{
  "n_kv_head": 1,
  "vocab_size": 8742,
  "norm_place": "pre",
  "bias": "all",
  "init_std_down": 0.00319
}
Each number is 128 + 32 x the weight over its row's rms, rounded and kept within 0 to 255. Layers, rows and columns count from 0. The size above them is the row's rms in percent of the matrix's.

# layer 6 MLP up, 1472x640, rms 0.0495, rows 1355-1383, columns 80-159
size [ 97  95 105  92 107  99  98  99 104 102 104 102 105 101 111 108 100 103  93  90 103 101  95 103 103 101 101 113 106]
[[162 171 142  75 137 160 125 146 110 154 125 123  98 133 130  74 128 148 199 145 142  98  94 157 162 180 106 159  58 181 144 161  19  94 152 112  98 102  83 175  90  84 110  91  94  84  92 109 124 199 118 175 111  82 183 160 114 108 181 135  89 136  83 157 126 147 106 193 142 184  96 163 111 142 134 102 111 111 129 163]
 [116 144 137  92 136  84 141  58 102 113 119  79  95 158  95 165 173 114 138 160 100 127  89 169 155 139  88 142 142 144 175 178 135 170  89 123  68 100 134  96 115 146 155 191 182  97 134 114 141 167 117 144 107 137 124 107 107 102 175 137 150 183 113 141 159 178 153 205  86 175 140 193 134 122  97 114 118 122 166 161]
 [153 109 101 165  72 122 139  81 161 178 129 177 137  68  86 147 139 151  83 140 177 101  74 111 122 180 136 109 149 121 142 140 144 116 151 142 121 178 150 186 125 172 163 116  93 124 108 171  87 102 135 125 125 195  85  98  85 125 162 146 161 128 119  76  99 114 138 119 113 140  63 104 101 140 127 141 138  88 111 120]
 [182 150 132 122 111 173 140 135 154  90 152  75 133 137 131 102 137  75 132 102 145 153 145 152 212 154 157 114 160 145  90 127 133  92 108 117 138 160 130 107 149 149 112 161 119  90  84 103 168 138 113 179  94 103 110 135 130  85 145 112 174 126 138 149 109 150  94  78  96 162 120 150 118 142 178 140 155 131  79 145]
 [133 139  61 105  51 124 151 135 134 142 129  87  57 132 109 150 126  87 163  75 144 174 105 150 148 104  91 120 156 163 137 146 117 148 107 137 116 119  72 115 162 162  92 101  97 154 177 171 133 116 145  99 173 107  99 141 140 151 136 142 112 184 146 121 110 161 137 129 146 162 179 144 165 106 112  87 121 140  83 134]
 [132 132 123 121 178 149 157 201 138  95 134 233 153 100 140  67  97 151 120 128 133  91 205 121 132  78 130 103  68 148 115 165 119 198 144 175 120 154  87 124  81 144 169 138  76 172 119 102 179 199  57 134 102 142 137  96 145 171 129 146 179 127  77 138 155 122 108 211 120 121  74 152 192 173 133 114 132 132 136 139]
 [158  97 126 132 121 116 110 174 108 135 141 147 120 117  90  94 115 152 161  96 124 138 178  96 132 159 120 112 148 119 107 148 100  86 137  79 111 157  65 112 128  81 125  89  83 118  84 136  92 109 117 182 144 117 147 138  65 169 103 165 140 166  60 100 106 103 158  85 144 124 162 179 123 130  65 128 124 102 141 134]
 [134 121  83 131 167 134 184 143  96  67 109 201 120 134  92 135 101  91 109  83 124 178 132 116 120 158 122 122 185 119  89 115 153 184 129 100 133 144 104 139  91 122 146 105  86 118  73  96 155 149 104  85 149 144 136 129 115 141 124 155 103 182 106 140 172  67 150 132  71 139 162 109 160 144  96 159 128 138  75 132]
 [169 112 146 151 188 128 124 146 146 184 128 158 107 120 114 126 171 179 171 158 157 143  60 111 102 137  94 172 124 133  70 128 189 108  83 104 129 114 118 140 150  95 153 111 185 132 151 119  90 147 102 131 192 169 159  97 138 157 141 139 157 118 148 173 142 155 211 154  90  84 100 135 149  91 106 161 164  90  99 126]
 [109 176 139 141 157 150  86 179 178 132 123 109  90 111 147 178 139 135 123  95 119 141 149 128  75 154 115 133 146 129 149  86 106 173  68 178 125 109 104 113  87 137 210 181 117  98 203 105  86  67 113  87 116 143 123 122 125 146 120 120  80 103  81 171 186  97 105 115 176 131 114 175 119  73 141 191 155 103 112 131]
 [171 112 139 132 118 170 130 152 124  94 117 125  92 126 115 133 142 131 154 178 157 121  74 129 167 144 159 125 136 160 185 123 127 111 117 132 152 112 137 214  88 106 147  88 141 180 127 133 179  80 149  98 140 135 128 135 103 175 148 135 147 133 117  52 121 141  56 153 109 158  98 133 147 162 132 119 143 113 145 136]
 [157 155  85 101  66 144 138 120 114 156 140  65  98 134 110 179 114  80 129 108 127 167 130 134 140 156 167 118 122 214 101  82 123  98 130 142 134 123  95  94 187 147 105 161 121 175 169 118 148 138  85 187  95 164 140 167 101  97 137 105 174 138 164 171 206 157 159 147  90 103 125 109 114 107 184  98 107 112 148 135]
 [190 102 108 123 129 130 110 182 102 126 135  71 181 144 190 153 174 174 131 135  85 124 131 134 109 162 159 105 132 110 160  92  75 132  68 112 114 111  82 132 107 146 123 171 147 134 115 103 210 170 190 133 161  84 103 102 143 124 112 107  56 144 116 154 129 167 139 142  85 187 163 113 140  92 110 130 150  76 123 142]
 [124  78 145 108 123  90 128  98 132  75 100 133 123 155 113 124  66 121 103 125 134 157 110  75 165 144 165 155  98 120  58 146  89 140 106  88  88 117 156 128 133 103 129 175 110 142 154 131 180 168  88 111 122  90 102 177  60 203 118 135 110 158 181  65 167 127 151 126 138  61  94 140 111 131 154 161  74  81 193 164]
 [161  90 126 111 130 110  61 113 110  99 181 142 180 121 108 158 138  97 149 111 161  76 150 116 163 122 150 125 177  99 135 136 111  81 131  64 125 138 211 170 159  95 132 160 106 145 160 159 128 167  95  99 111  71  91 124 112 128 137  71 111  62 125 122  38 117 103  93 147 139 120 123 115 144 116  94 121  74 141 136]
 [ 97 112 100 197 132 102  97 143  89 166 112  58  97 210 108  74 111  90 106  94 111 130 160 160 158 191  87  88  89 204 129 107 174 134  95 186 165 120 172 158 123 191 160 199  67 124  86 110 144 142 110 105 151 135 103 110  54 108 168 132 152 106 162 165 108 150 139 141  86  65 147 149 141 110 115 166  96 121 117 158]
 [129 114 111 137 131 179 197 112 176 157  98 152 141  96 166 141 123 128 107  97 165 103 102 144 149 131  81  96 103 101 211 103 200 121 144 174 104 102 193 126 121 162 114  31 155 111 122  85  99 123  27 192  84 161 198  86 114 127 131 162  41 142 128  86  89 137 122 110 147 177 162 113 173 155 113  63 126 113 121  97]
 [153  97 142 119 164 100 100 186  84 124 145 179 171 114 120 135  99 178 112 101 147  97 132 122 110  83 146  33 161 156 148 101  97 135 152 130 118 121 126 133 156  88  91  99 179 144 119 141 134 103 150 123 128  94  73 115 108 155 103  85 137 123 135 110 153  91  82 107 170 160 166 155 161 111 137  72 108 193  69 104]
 [110  79  84 130 152 163  90 124 167 144 115 132 137 123  36  62 130  92 164 146 143 160 122 197  93 136 109  87 147  99 108 124 109 185 125 193 152  87 158 124 104 109 136 211 139 115 140 126 126  89 131 115 146 175 173 145 122 150 151 137  96 138  71 113 181 123  97 159 122  82 133  78 127 143 140 122 143 204 142 116]
 [137 156 141 129 160 120  99 120 146 122  93 105 115 138 142 108  84 134 121 110 112 190  83 169 111 167 121 131 120 175 157 130 147 131 105 108 167 119 104 189 117 138 127 188 132 199  94 126  98 136 146 173 161  74 107 138 127  91  89 143  95  97 146 136 127 150 106 165 104 171 104 104 107 108 177 128 139 205 118  95]
 [108  81  99 122 129 162 123  71  96 145  70 174 159 122  96 122 153 128 142 143 164 155 158  75 114 157  95 156 181 181  92 134  72 126 130  67 177 107  95 141  40 135 154 126 109 114 134 129 113 131 132  60 147 150 187  75 125 140 154 158  80 193 170 144  82 103 166 137 118  69  92 156 101 146 136 174 131 148 115 139]
 [170 112 111 178  83 133 170  98 125 139 151 120  94 141 170  77 124  94  90 175  92 129 106 180 118 132 132  81 120 125  69 114 124  51 135  98 172 101  74 102 110 111 115  78 131 120 178 158 160 123 155 147  88 198 129 124  67 138 126 153 158 100 130 122 189 158 111 124 128 172  93 132 161 138  57  93 120 125 121 192]
 [149 133 103 142 110 136 153 127 174 146 178  90 170 150 120 136 183 112 130 127  97  78 127 148  90 106 130  87 108 151 120 133 123 112 133 130 167  53 119 169 112 164 130  90 108 116  99 157 193 176  61 133 139 169 140 141 149 180 185 145 152 100 137  75 162 133 109 110  93 111 144  74 121 132 164 143 132  90 151  88]
 [ 82 160  77 125 132 149  95 150 112 157 127 171 120  67 110 143 128  74  63 136  77 179 156 158 128 100 130 143 180 132 123 163  85 100 112  90  83 113 142 124 107 130 124 114 122 119 135 125 131 109 146 116 133 145 162 173  85 130 141 101 107 150 123 133 165 141 116 108 138  58 110 125 165 123 114 138 129  98 157 110]
 [159 135 107 117 114 112  54 159  82  88  95 149 228 102 117 114  94 213  80  94 155  83 123 133 100 156 107 121 146 135 143 100 147  86 157 107 118 107 163 106  71 155 161 130 110 152  98 156 127  87 154 131  95  93 102 134  65 145 122  89  83 121  97  96 123 118 133  91 108  83 131 123 110  97  76  96  98  89 109 136]
 [143 173 110 117 163 115 205 139 120 144 142 138 142 102 132 183 150  96 158 114 101 158 170 162 150 140 102 141 119 185 128  75 145 129  96 123 106 142 131  99 135 107 176 125 206 118 124 103  68  91  91 156  98 127 120 133 108 172 145  93 124 139  76  82 120 122  46 107 153 100 196  92  79 153 118  95  30  98 118 120]
 [110 173 145 146 101 130  93 139 133 157 169 215 103 105 100  55 146 164 110 129 173  79 136 165  85 102  90 109 120 126 157 161 141 126  80 165 108  93 114 108 151 117 123 111 129 131 140 174  64 198 180 127 119 153  87 146 116 118 128  87 136 113  99  94 113  89  61 154 101 141 120  73  77 158 130  61 116  99 144 105]
 [115 131  92 121 162 111  75 102 101  90 118 147 147 128 173  93 130 120  95 132  77  86 199 195  98 125 131 137 180 141 156 158 161 137 101 107 112 165 165 166 132 121 135 150  64  79 127 121 100 139 141 142 154  97  70  92  93 135 122 100  63 129 147 149  95 108 167  86 171 115 126 144 170 156 109  99 113 165  73  87]
 [175 131 151 114  93 161 133 116  94 194 142 155 158 147 119 127 190 157  87 185 132 184  96 124 130  38 162 189 111 105 163  75 105 158  45 120 151 147 138 109  91 149 117 106 127  59 122  80 140 102 101 136 123 121 135 212 117 200 113 143 123 150 113 113 104 164 118 143  98 123 169 169 134 101 162 141 119  96 149 158]]
# layer 6 MLP down (transposed), 1472x640, rms 0.0493, rows 1355-1382, columns 80-159
size [ 98  94 107  94 106 102 100 100 103 103 107 104 107 105 104 109 100  98  95  91 105 103  92 102 102 104 100 107]
[[135 101 187 134  98 197 149 153 158 145 142 158 204 150 114 123  63 125 121 173 114 148 145 129 121  84 169 150 175  47  56 156 212 168  97  72 153  60 134 224  84 107 186 109 144 101 138 120 135 118  82 188 133 159 135 103  71 111 167 108 125 151 101 139  85 157  79 131 141 133 108 154 152 119  93 169 160  66 159 130]
 [145 142 157 137 153 121 132  94 104 129 164  72 114  74 147  75 113 203 133 165 119 181 140 106 130 105 132 111 110 132 111  94 143  79 102 118 124 191 107 150 132 166 108 169 165 120  81 123 164 157 204 158 151 111 145 105 121 116 146 128 149  99 164 141 139 142 102 128 156 113 152  87 122 179 147 110 100  89  97 167]
 [101  88 104 129 151 106  94 179 135 139 137 120 162 146 172  73 160 116 145 166 100 126  99 104 139  80 138 135 151 149 133 106 187 133 168 156 154 134 147 221 161 143 126  81 162 155 119 124 136 113 177  74 154 133 117 115 133  98 158 121 135 130  63  98  90 139  74 104 136 147 125  84  74 150 115 123  77 132 138 209]
 [104 145 132 108 135 105 158 119 149  57 127 144 145 153 142 149 109 130 126 119 177 110 168 151  76 149 129 157 171  92 102 130 104  60 120  90 115 137 138 122 149 146 135  94  97 118 138 165 107 131  81  99  52 149  96 133  97 155 129 132  72 105 108 111  71 199  90 102 150 113 108 158 169 123 158 116 105 132  74 139]
 [106 129 164 131 119  97 148 104 114 103 122 193 114 109 169 165 179 158 145 110 144 142 114 187 161 142 154  59 107 171 161 148  90 132 116 164 148 148 150  72  76  91  95 124 143 128 141 142  95  89 206 132 163 142 155 181 168 105  62  95 131 165 117 145 106 138  92 126 163 109 109 213  77 135 153 111 144 165 124 157]
 [137 172 131 117 161 132 137 154 134 174 124  48 132 255 135 177  93  97 109 163  90  99 159  99 148 133  28  86 127  85 129 119 115 121  92 113 129 130 119 113 158 178 169 100 118 144 130 131 156 168  90  98 120 143  80 137  87 193  86 224 144 152 109 180 139 157 157 105 185  91 118 136 154 118 119 146 157 114 103  62]
 [193 125  71 112  94 168 148 139 137 132 138 115 164 154 111 140 140 130  98 109 117  99 105 180 135  99 117 181 116 131 154 115 109 135 141 125  66  96 119 117  45 100  69  93 193 139 166 120  96  57 173  66 126 123 122 106 114 146 107 130 134 146  63 212 123 109 155 121 122 162 104 133 105 102 106 180  85 167 156 154]
 [168 175 121 138 168 144 118 158 139 142 144 123  70 148 138 141 103 190 107 114 110 151 150 128 148 160 103 100 134  75 139 174 138 141 102 127 128 167 133 143 116 156  90 186  85 151 115 132 139  92 104 135 107 108  96 160 146 178 100 199  95 157 119 124 130 163 168 137 125 112 111 149 111 112 104 123 116 182 101 133]
 [164 144 106 116 112  96 153 195  91 156  83  99 133 119 100  96 116 206 159  95 112 100 110 151 126 127 134 122 105 157 138  86 156 194 140  88 148 135 136 130 101 147 118 112 114  55 126  64 100 154 122 142 126 133 106 174  77  73 106 100  90 150 125 145 163 111 136 148  69  63 115  94 128 144 147 141 112 127  97 115]
 [115 129 143 136 107 120 149 145  95  72  69 121 113 191 113 124 136  70 116 149 132 107 220 166 134 114 150 136 143 147 119  63 149 134 107 160 127 125 145 124 139  66 124 140 132 141  77  99 124 144 121 162 172 113 128 125 147 111 106 103  85 197 100 135 121 141  83  86 123 127 135 140 240 151 103  86 159 133 133 184]
 [153 113 177 137 148 100 117 177 144 133  77  82 141 126 163 110 117 125 149  73  99 144 105 143  95 171 208 103 145 114  89  66 151 145 131 112 148 167 117 127 174 113 124 158 131 110 168 138 152 157  80 166 117 134 155 102  87 141 153 133  66  61 117  96 129  81 167 111 102 120 146 155 132 127 185  81 104 142 149 154]
 [170  91 126 130 168  73  35 142 101  73  85 193 134 130 148  82 109 152 104 119 160 157 106 130 101 147 142 118 134 117  87 161 104 143 171 154 156 122 122 143 167 134 120 166 169 130 123  81 186 163 115 110  88 100 153  93 131 100 114  81 148 165 176 119 131 100  89 130 105 128  98 140  84 149 172 157 126 130 173 124]
 [ 87 165 150  71 150 135 187  86 137 137  84 123 150 130 162 133 122 131 166 188 146  55 117 147 163 143  89 203 105 132 162 183  56  85 107 169 176 129 120 116 131 106 146  86 148 167 191 119 103 156 133 143 102 109 130 134 126 132 151  90 109 137 120 112  93 144 145 138 137 170  99 101 127  68 126 157 117 181 139  92]
 [156 148  97 131  33  73  87 135 137 121 143 117 125 127 203 135 115 104 103 187 123  96 177 124 166 123  95 148  81 104 125 127  92  78 157 163  89  92 120 178 149 167 102 109 174 120 202 134 111 112 121 130 147 119 121 150 168 155 143  99 126  94 138 135 161 115 118 124  96 177 129 125 134 179 107 167 147 189 112 141]
 [ 99 111 148 142 137  44 103 126 118 140 106 162 155 155 115  87 125 129 111  96 129 124  74 130  97 125 130 148 155 105 120 126 113 145 226 143 112 159  75 106 114 171 118 144 141  96 169 164 152 102 126  70 128 151 157 109 129 168  79 107 132  84 151 134 175  70  78 147 106  98 177 121 156  96 105 172 138 142 117 119]
 [137 145 123  96 125  78 110 174 105 116 116 178 124 134 144 125 132 133 141 116 124  90 197 109 159 134  84 102 125 187 106 105 146 160  92 115 180 150 128 143  83 177 189 135  73  87  74 110 189 183 129 169 152 164 155 129 101 167 140 177  83  83 117  83 119 163 115 139 104 175  85  98 137 175  95 159  67 170 106 116]
 [139 151 124  82 130 104  88 101 188 118 128 129 145 151 130  76 122 141  91 154  51 114 178 138 141 139 103  84 114  99 149 116 123  92 121 142 112 194 140 145 105 130 103 176 171  80 135 147  84 134  71  96 143 131 103 147  76 187 112 103 100 161 139 134 131 122 115 122  55  99 134 178 154 145 137 108 158 111 182 127]
 [137  96 108  99 116 138 135 140  95 177 118 101 146  84 140 163 158 146 131 130  85 104 120  93 103 166 125  83  73 165 115 109 101 121 116 155 170 110 110 144  84 118 139 130 110 127 169 141 197 113  94  75 110 116 122 118 146  96 149 109 139 161  93 147 124 108 169 136 149  91 108 116 135 124  71 116 163 126 122 130]
 [180 127 179 141  74 153 112 151 115  88 148 118 106  82 177 100 130 141 145 158  74 128 133 137 132  60 181 103 152 163  90 168 141  80 146 115  73 182  96  91 116 173 109 172 157 131 133 150 127 142 163 103 104  91 184 137 167  63 103 110 182 145 152 132 124 107  90 130  76 154 132 109 143 192 127 120  94  98 138 124]
 [ 73 172 141 125 111 124 161 145 106 102 124 132 105 157 114 145 123 117 116 195 108 110 129  81 141  54 126 140 127  95 146 119 194 125 148  89 170 144 128  62 132 139 155 128 114 121  19 115 158 145  83 115 162  77 185 175 120 185 159 181 113 140 137 159 180 109 131  99 158 149 169  96 171  79 124 144  85 138 167 130]
 [102 117 111  99 125 131 122 126 145 123 114 134 137  58 118 185 137 143  55 122 100 103 103 119 108 194  93 138 169 123  68 121 121 105 154 128 166 128 141 140 127 129 110 147  80  80  99 116 160 126 162 130 158 120 101 152 121 125 103 137  88 131 183  57  74 114 107 110  51 121 143 157 100 166 148 101 186 114 154 155]
 [150 134 150 137 110 112 169  71 140  95 129  45 103  94 123 145 158 110 154 114 136 129 155 120 123  78 126 124 143 125  79 163 105 131 151 148 113 128 128 108 123 147  80 162 106 137 108 142  89 128 131 173  60  53 109  77  90  82 111  20  99 102 110 111 118 102 142  98  91 156 132  72 119 143 122 136 147 140 132 135]
 [154 111 118 146 165 152 113 118 119 135 136 123 118 131 137 122 179 104  98 133  94 142 136 150  89 117  97 141 164 123 194 170 123 141  81 117  34 133 121  67 112 151  96 130 149  81 131 170 116 133 103 125 116 135 134  66 124 141  99   0 120 116  49 124 146 142  62  81 106 129 165  90  94 160  91 139 114 118  67 131]
 [212 118 144 103 112 149 101 134 129 122 134 116 137 130 155 165 136 101 132 109 100 150 147 129 113  72 212  98  86 127 144  75 174 174 158 151 104 167  98 103 111 112 114 106 155 122 108  85  98 141 176 107 149 124 120 121 118  69 156 142 107 119 145 148 104  71  91 167 167 154 115 148 128  92  92 109  95 155 142 167]
 [133 179 156 142  94 120 166 124 157 101  83  83 172  83 137 156  84 173 123 121  90 131 134  91  85 142 114  93 178 113 172 142 114 145 129 123 115 134 163 111 119 130 135 112  97 117  92 100  29 107 164 142 105  55 139  81 134 138 104 122  53 112 161  70  86 166 177  95 157  97  99 192 123 146  74 117  90 158 140 144]
 [146 147 128 128  80 165 157  85 112 121 190 111  86 127 115  81 161  60 130  63 185 163 127 125 115 171 115 104  84 151 173 119 198 139 151 112  98 179  84 113 136 177  87 112 139  91 152  77  85 136 128 133 163  81 114 111 127 141 156 198 103 134 131 101  96 195 148 190 177 126 115 175 166 124 187 137 132 137 143 105]
 [156 119 164 179 108 119 143 147 112 139 107 139 240 112  94 110 116 143 125  50  27  85  65 123 184 104 173 117 141  92 136 139 118 142 119 108 143 123 148 108 112 156 122 130 104  98 132  96 120 156 142  82 144 121 189 111  95 123 161 129 156 151 167  64 133 142 115 125 143 114 106 142 123 158 129 179 170 110  90 102]
 [160 193 113 143 135 115  69 132 143 136 188 165  81 149 162 145 142 110 149 131 116 120 118 135 139  92 147 149 155 104  88 107  77 161 109 167 118 130 129 135  76 117  93 164  97 126 142 141  67 145  71 123  87  97 139 143 129 123 138 190 141 100  98  78 101  96 104  32  89 104 121 152 155 143 144 157  86 115  39 101]]
# layer 6 MLP gate, 1472x640, rms 0.0474, rows 1356-1383, columns 80-159
size [ 96 102  92 101 102  99 103  98 106 103 104 106  98 138 100 100 102  99  91  98  97  96 108 100 102 106 109 104]
[[193 150 154  84 139 185 161 105  80 131 140 186  46 155 145 134 117 184  98 112 177 140 101 135 171 107 150 155  94 107 166  87 160 142 159 121 146 175 110  81 106 128 113  80 159 127 103 166 157 106 186 156 133 134 152 130 109 131 126 141 173 131 102 138 102 107 129 159  92 139 179 151 139 176 123 133 180  60 114 181]
 [177 166 163 103 147  86  58 113  81 168 129 110 178 108 137 175 108 145 118 108 171 140 167  97 140 153  75 134 164  89 109 119 108 129 126 115  80  77 202  57 107 100  80 132 136 110 131 119 162  64 142 140 107 145  97 134 137  91 136  93 124 110 143 160 114 111 157 197 155  99 154 134 101 189  61  85  72 107 145 146]
 [102  93 122 121 153  99 154 118 121 168 123 157 129  98  56  99  91 131 158  94  94  97 124 128 180  83 107 114 166 152 110 135 100  83 150 111  98  86 149 127 150 126 139 102 144 133 110  91 129 141 139 154 165 160 171 110 124 159 163 131  80 103 133 166 134  80 169 145 146  98 130 126 123 103  59 149 161 136 209 117]
 [105  75 153 126 161 120 113 144  73 104 140  98 156 120  95 129 174 137  85 142 156  88 113 124 124 127 159  91 138 123 116 172 134 144 151 102 184 199 109  97 127 140 109 157 181 129 105 113 138 134 115 153  88  91 137 120 111 118  99 101 145 136 186 157  99 110 139 133 100 121 104 136 117 111 155 108 128 167 100 150]
 [161 180 130 104 156 108 167 148 141 156  84 145 112 150 179 107 176 156 124 109 105 133  91 122 138 168 132 149 183 151 163 137 121 117 191 171  62 104 126 141 139 128 146 122 177 121 105 141 143 185  78  87 139 103  99  63 188 135 129 142 140 144  77 113  83 125  89 165  64 113 143 169 129 106  76 186 113 125 122 155]
 [ 74 169 127 135 124  98 189  69 147  73 118 113 139 125  87 115 110 110 166 157 113  82  99 125 161  93 191  97 127 119  55 171 160 117 112 120 143 153 158 140 193  90 127 169  99 122 140 133 171 116  84  97 150 124 109 117 161 137 160 146 147 163 164 144 131 173 162  54 156 138  61 147 152 125  44 163 156  49 109 157]
 [149 148 185  64  92  49 120 150 121 141 148 132 147 141 135 167 143 163 102 148 104 119 133 178 123 117 132  67 100  90 154 128 110 108  97 149 104 116 185 114 179 147 162  72 104 158 104 128 135  88 103  89 173  69 119 118 110 106 141 122  90 127 145  83 106 153 148 118 110 123 121 116 114 129 166 126 152 116 129 119]
 [137 170 106 158 140 113 133 145 149 126 109 129 113 133 141 118 119 136 153  93 124 109  80 154  95 110  84 126 144 139 152 117 126 109 190 132 158 103 195 143 160  96 192 107 125 169  81  89 160  90 108  77 131 157 147 113 151 126 146 129  81 165 173  71  93  87  92 184 140 104 153 148  97 153 168 116  36 116 134  97]
 [135 139  95  95 137 112 117  87 144 189 102 132 161 101 147 117 115 148  51 132 148 156 101 178 127 111  88 146  94 122 108 159 147 134 166 174 161  66 143 109 139 107 148 200 108 108 116 130 116 136 201 142  84 136 126 109 146 190 102 143 166 150 178  72 123 118 100  93 172 107 164 123 126 108 154 158  86 101 188 169]
 [151  93 103 201 166 150  84 149 156 107  91  75 104 115 155  86 173 104 118  73  97 109 147  87  92 167 180 133 167 108 109  97 145 154 100 155 189  93 159 111 149  90 180 212 119 141 111 128 168 147  87  99 142 140 124 151 100 103 107 123 120 119 145 107 137 183 108 155 144  76 170  74  89  95  95 138 151 146 172 149]
 [100 119 107 150 119 149 139 178 149 145 171 121  82  96 117 171 104 129 100 131 110 156 127 136 114 144 116 105 104 202 107 170 122 181 114 207 120 174 125 215 195 169 177 150 149 183 135 127 155  87 171 127 122 100 100  76  70 192 171 132 155 147 105 137 107 155 137 162 223 161 126 125 142 109 153 178 121 126 132 146]
 [147  92 141 117 146 104 132 137 105 120 174 127 135 116 127 120 133  76 112 104 157 132 100 135 112 151  66 142 135 122 142 204  63  91 150 155  95 125 121 131 164  80 154  99 174 151 115 127 118 133  69 136 152 137 120 133 150 170 130  88 167 177 159 170 146 145 202 105 107 145 112 141 194 112 166 137 104 113 123 124]
 [160 105 158 191 121 160 125 120 131  96 146 123  94 166 127 155 148 139  94  42 112 148 101 116 137 129 139 135 108  99  98 138 200 206 135  95  63 158 149  90 151 122 160  73  75  64 127 157 144  79 143 109 146 104 145 116 131  94 159 127 168 138 128 146  71 133 121 129 170 162 143 157 133 183 131 177 107  88  79 149]
 [161 111 103 118 143 145  65 110 137  63 113  79 140  74 155 210  96 134 135 179 129 122 109 110 113 180 134 121 147 128 105 157 166  93 123 116 131 125 163 164  87  92 139 148 127  59  83 144 132  87 150 134  97  66 146 179 121  48 180 100  96 170 111  98  71 110 157 163 158 166 105 174  89 116 167 115 115 143 115 123]
 [155 122 161  99 100  96 123 103 122 161 128 133 202 145 128 139 109 145 107 112 126 178 117 121 131 145 115  92 171 131 173 124 183 135 128 123 164 110  91 135 160  77 127 107 137 116  98 166 147 114 161 131 149 118 114 137 156 155 115 107 105 103 105 106 130  80 173 136 172 111  68 104 126 162 150 192 121 114 108 165]
 [174 185 113  92 138 133 141 115 124 141 104 147 118 119 119 168 124 112 149 128 150 130 163 134  73 114 143  89 109 105 134 168 151 196  46 160 146 156 119 123 152 109 103 184 103 143  94 134 177  88  90  91 157 144 129 124 104 168 143 120 114 194 141 122 159 123 199 161  92 126 101 157 157 128 162 166 195 138  59 148]
 [144  85 142  63  62 143 135 140 180 117 121 128 137 173 118 166 183 210 143 136  82 160 111  92 110 146 149 149 159 138 140 187  53 163 168 147  69  88  68 174 170 100 151 119 152 141 130 119 125 127  96 127 137 140 148 175 131 153  59 149 122 110 146 144  76  59  91 151 124 175 154 114 154  96  64 166 154 153 140 112]
 [140 103 141 129  98 190 130 199 169 115 100 150 140 130 155 100 147 173 148 120  99 127 121 102 141 113 106  64 172 195 150 104 144 160 157 137 114 164 122  84 148  76 127 128  98 130 128  94 178 110 132 103 187 163 147 101 165 104 161 130 141 183  94 124 104 188  75 101 134 151 168 106 141 188 146 122 147  49 110 162]
 [149 129 148 159 166 131 130 191 126 143 115 132 130 122  68 108  97 163 157  98 108 105 106 142 119 109  97 131 145 118  97 137 166 105 153 102 112 147 120  88 125 174 100 148 143  97  86 121 171 167 124 117 182  84 120 113 127 143  86 173  84 137 151 159 144 155 146 121 102 151 179 115 113 149  96 113 123  93  84 165]
 [ 93  99 138 135 132  55  60 134 121 147  73 184 121  78 125 105 183 161 105  83 135  79 113 119 156 116  98 120 171 111 108  82  92 208 203 130 119 117 133 133 108 130 174 160 133 117  36 158 200  67  75 162 100 114 179 132 151 112 187 110 108 115 152 104 192 131 105 118 112 105 142 117 117 176 137 152 181 116 127  98]
 [ 81 160 119 136 143 149  79  99  92 108 156 163 131 144 104 126 144 146 166  51 158 143 157 149  85 156 160 102 125 134 149 162 182 121 103 131  86 161  78 127 166 120 156 150 103  70 121  96 116 168 105 113 149 157  66 143 166 123 205 111 156 134  56 164 133  96 126 117 129  49 166 103 123 113 144  75 102 122  87  82]
 [ 51 142  87 166 141 174 108 167 202 103 115 146 138 210 112 107 123 103  75 124 140 108 145 164 116 145 131  77  59 141 117  91  77 171 106 108  95 126 140 147 123 199 159 112  73 146 127 130 165  78 137  85  62 142 154 171 114  94 135 152 106 126 120 143 177 111 128 182 134 128  91 126 133 125  19 189 122 169 140 115]
 [157 137 156 134 143 104  97 126 120 101 141 125 114 185 149 154 129 152 143  99  81  96 128 107 127 164 129  85 149 155 108 140 132 108 119  98 168 143 158 124 169 170 184 130 114 126 130  79 101 123  52 108  73 162 137 162 128 185 192 128  58 123 154 122 161 148  87 153 143 200 134  60 104  96 149 146  92 113  79  90]
 [151 114 122  86 137 107 137 111 107 114 139 142 105 155 205 158 113 110 119  85 132  98 127 120 101 119 105 127 151 159 126 132 127 168 106 100 106 193 108 136 141  70 163 149 158  93 140 121  88 135  99  98 137 115 136 138 198 128 147  96 136 159 143 144 117 146  46 131  96 159 111 166 172 142 174 204 153 131 128  96]
 [158 155 142 127 122 135  97 140 156 165 133 138 116 144 117 114 135  90 146  82 130 158 144 185 119 142 144 107 126 133 130 115 109 175 143 152 122 143 135  94 149 128 133 121 124 191  94  64 150 141 130 100 135 184 129 161 100 118 142 128  88  91 182 187 152 139 201 163 126  99 122 194  72 124 139 153 143 153 162 115]
 [118 147 123 126 147  76  76  99 106 120 114 139 114 111 133 205  94 157 113 109 196  74 124  76  68 156 111 119 173 132 111 150 167  51 121 155 128  99 134 115 164 113 210  94 149 151  92 134  93 172 153 179 120 107  90 155 103 114 145  72 116  96 110  92 154 157  94 155 123 147 171 183 127 145 141 115 142 105 163 125]
 [112 113 163  91  80  72  77 129 128  97 100 153 139  60 177 109 117 144 181 110 121 123 116 152 204 174 112 108 166  94 105 144 156 180 148 155 128 156 153 107 147 101 136 172 131  90 128 142 103 143 133 113  88  30 118  96 167 127 164 123 130 155 172 124 118 136 106  71 125 111  67 156 132 103 118 164 124 154  40  65]
 [138 119 125 102 104 122 127 112  89 147 144  97 154  88 152 158 196 148 105 187  75 107 135 106 145 113 107  94 115 127 101 141 109 125 109 151  96 131 177  95 145 142 145 153 178 151 163 136 108 145 161 106  65 166  98 157 193 105 166 109 148  97 143 100 154 131  83 105 108 160 165 138 116 156 134 153 123 132  97 124]]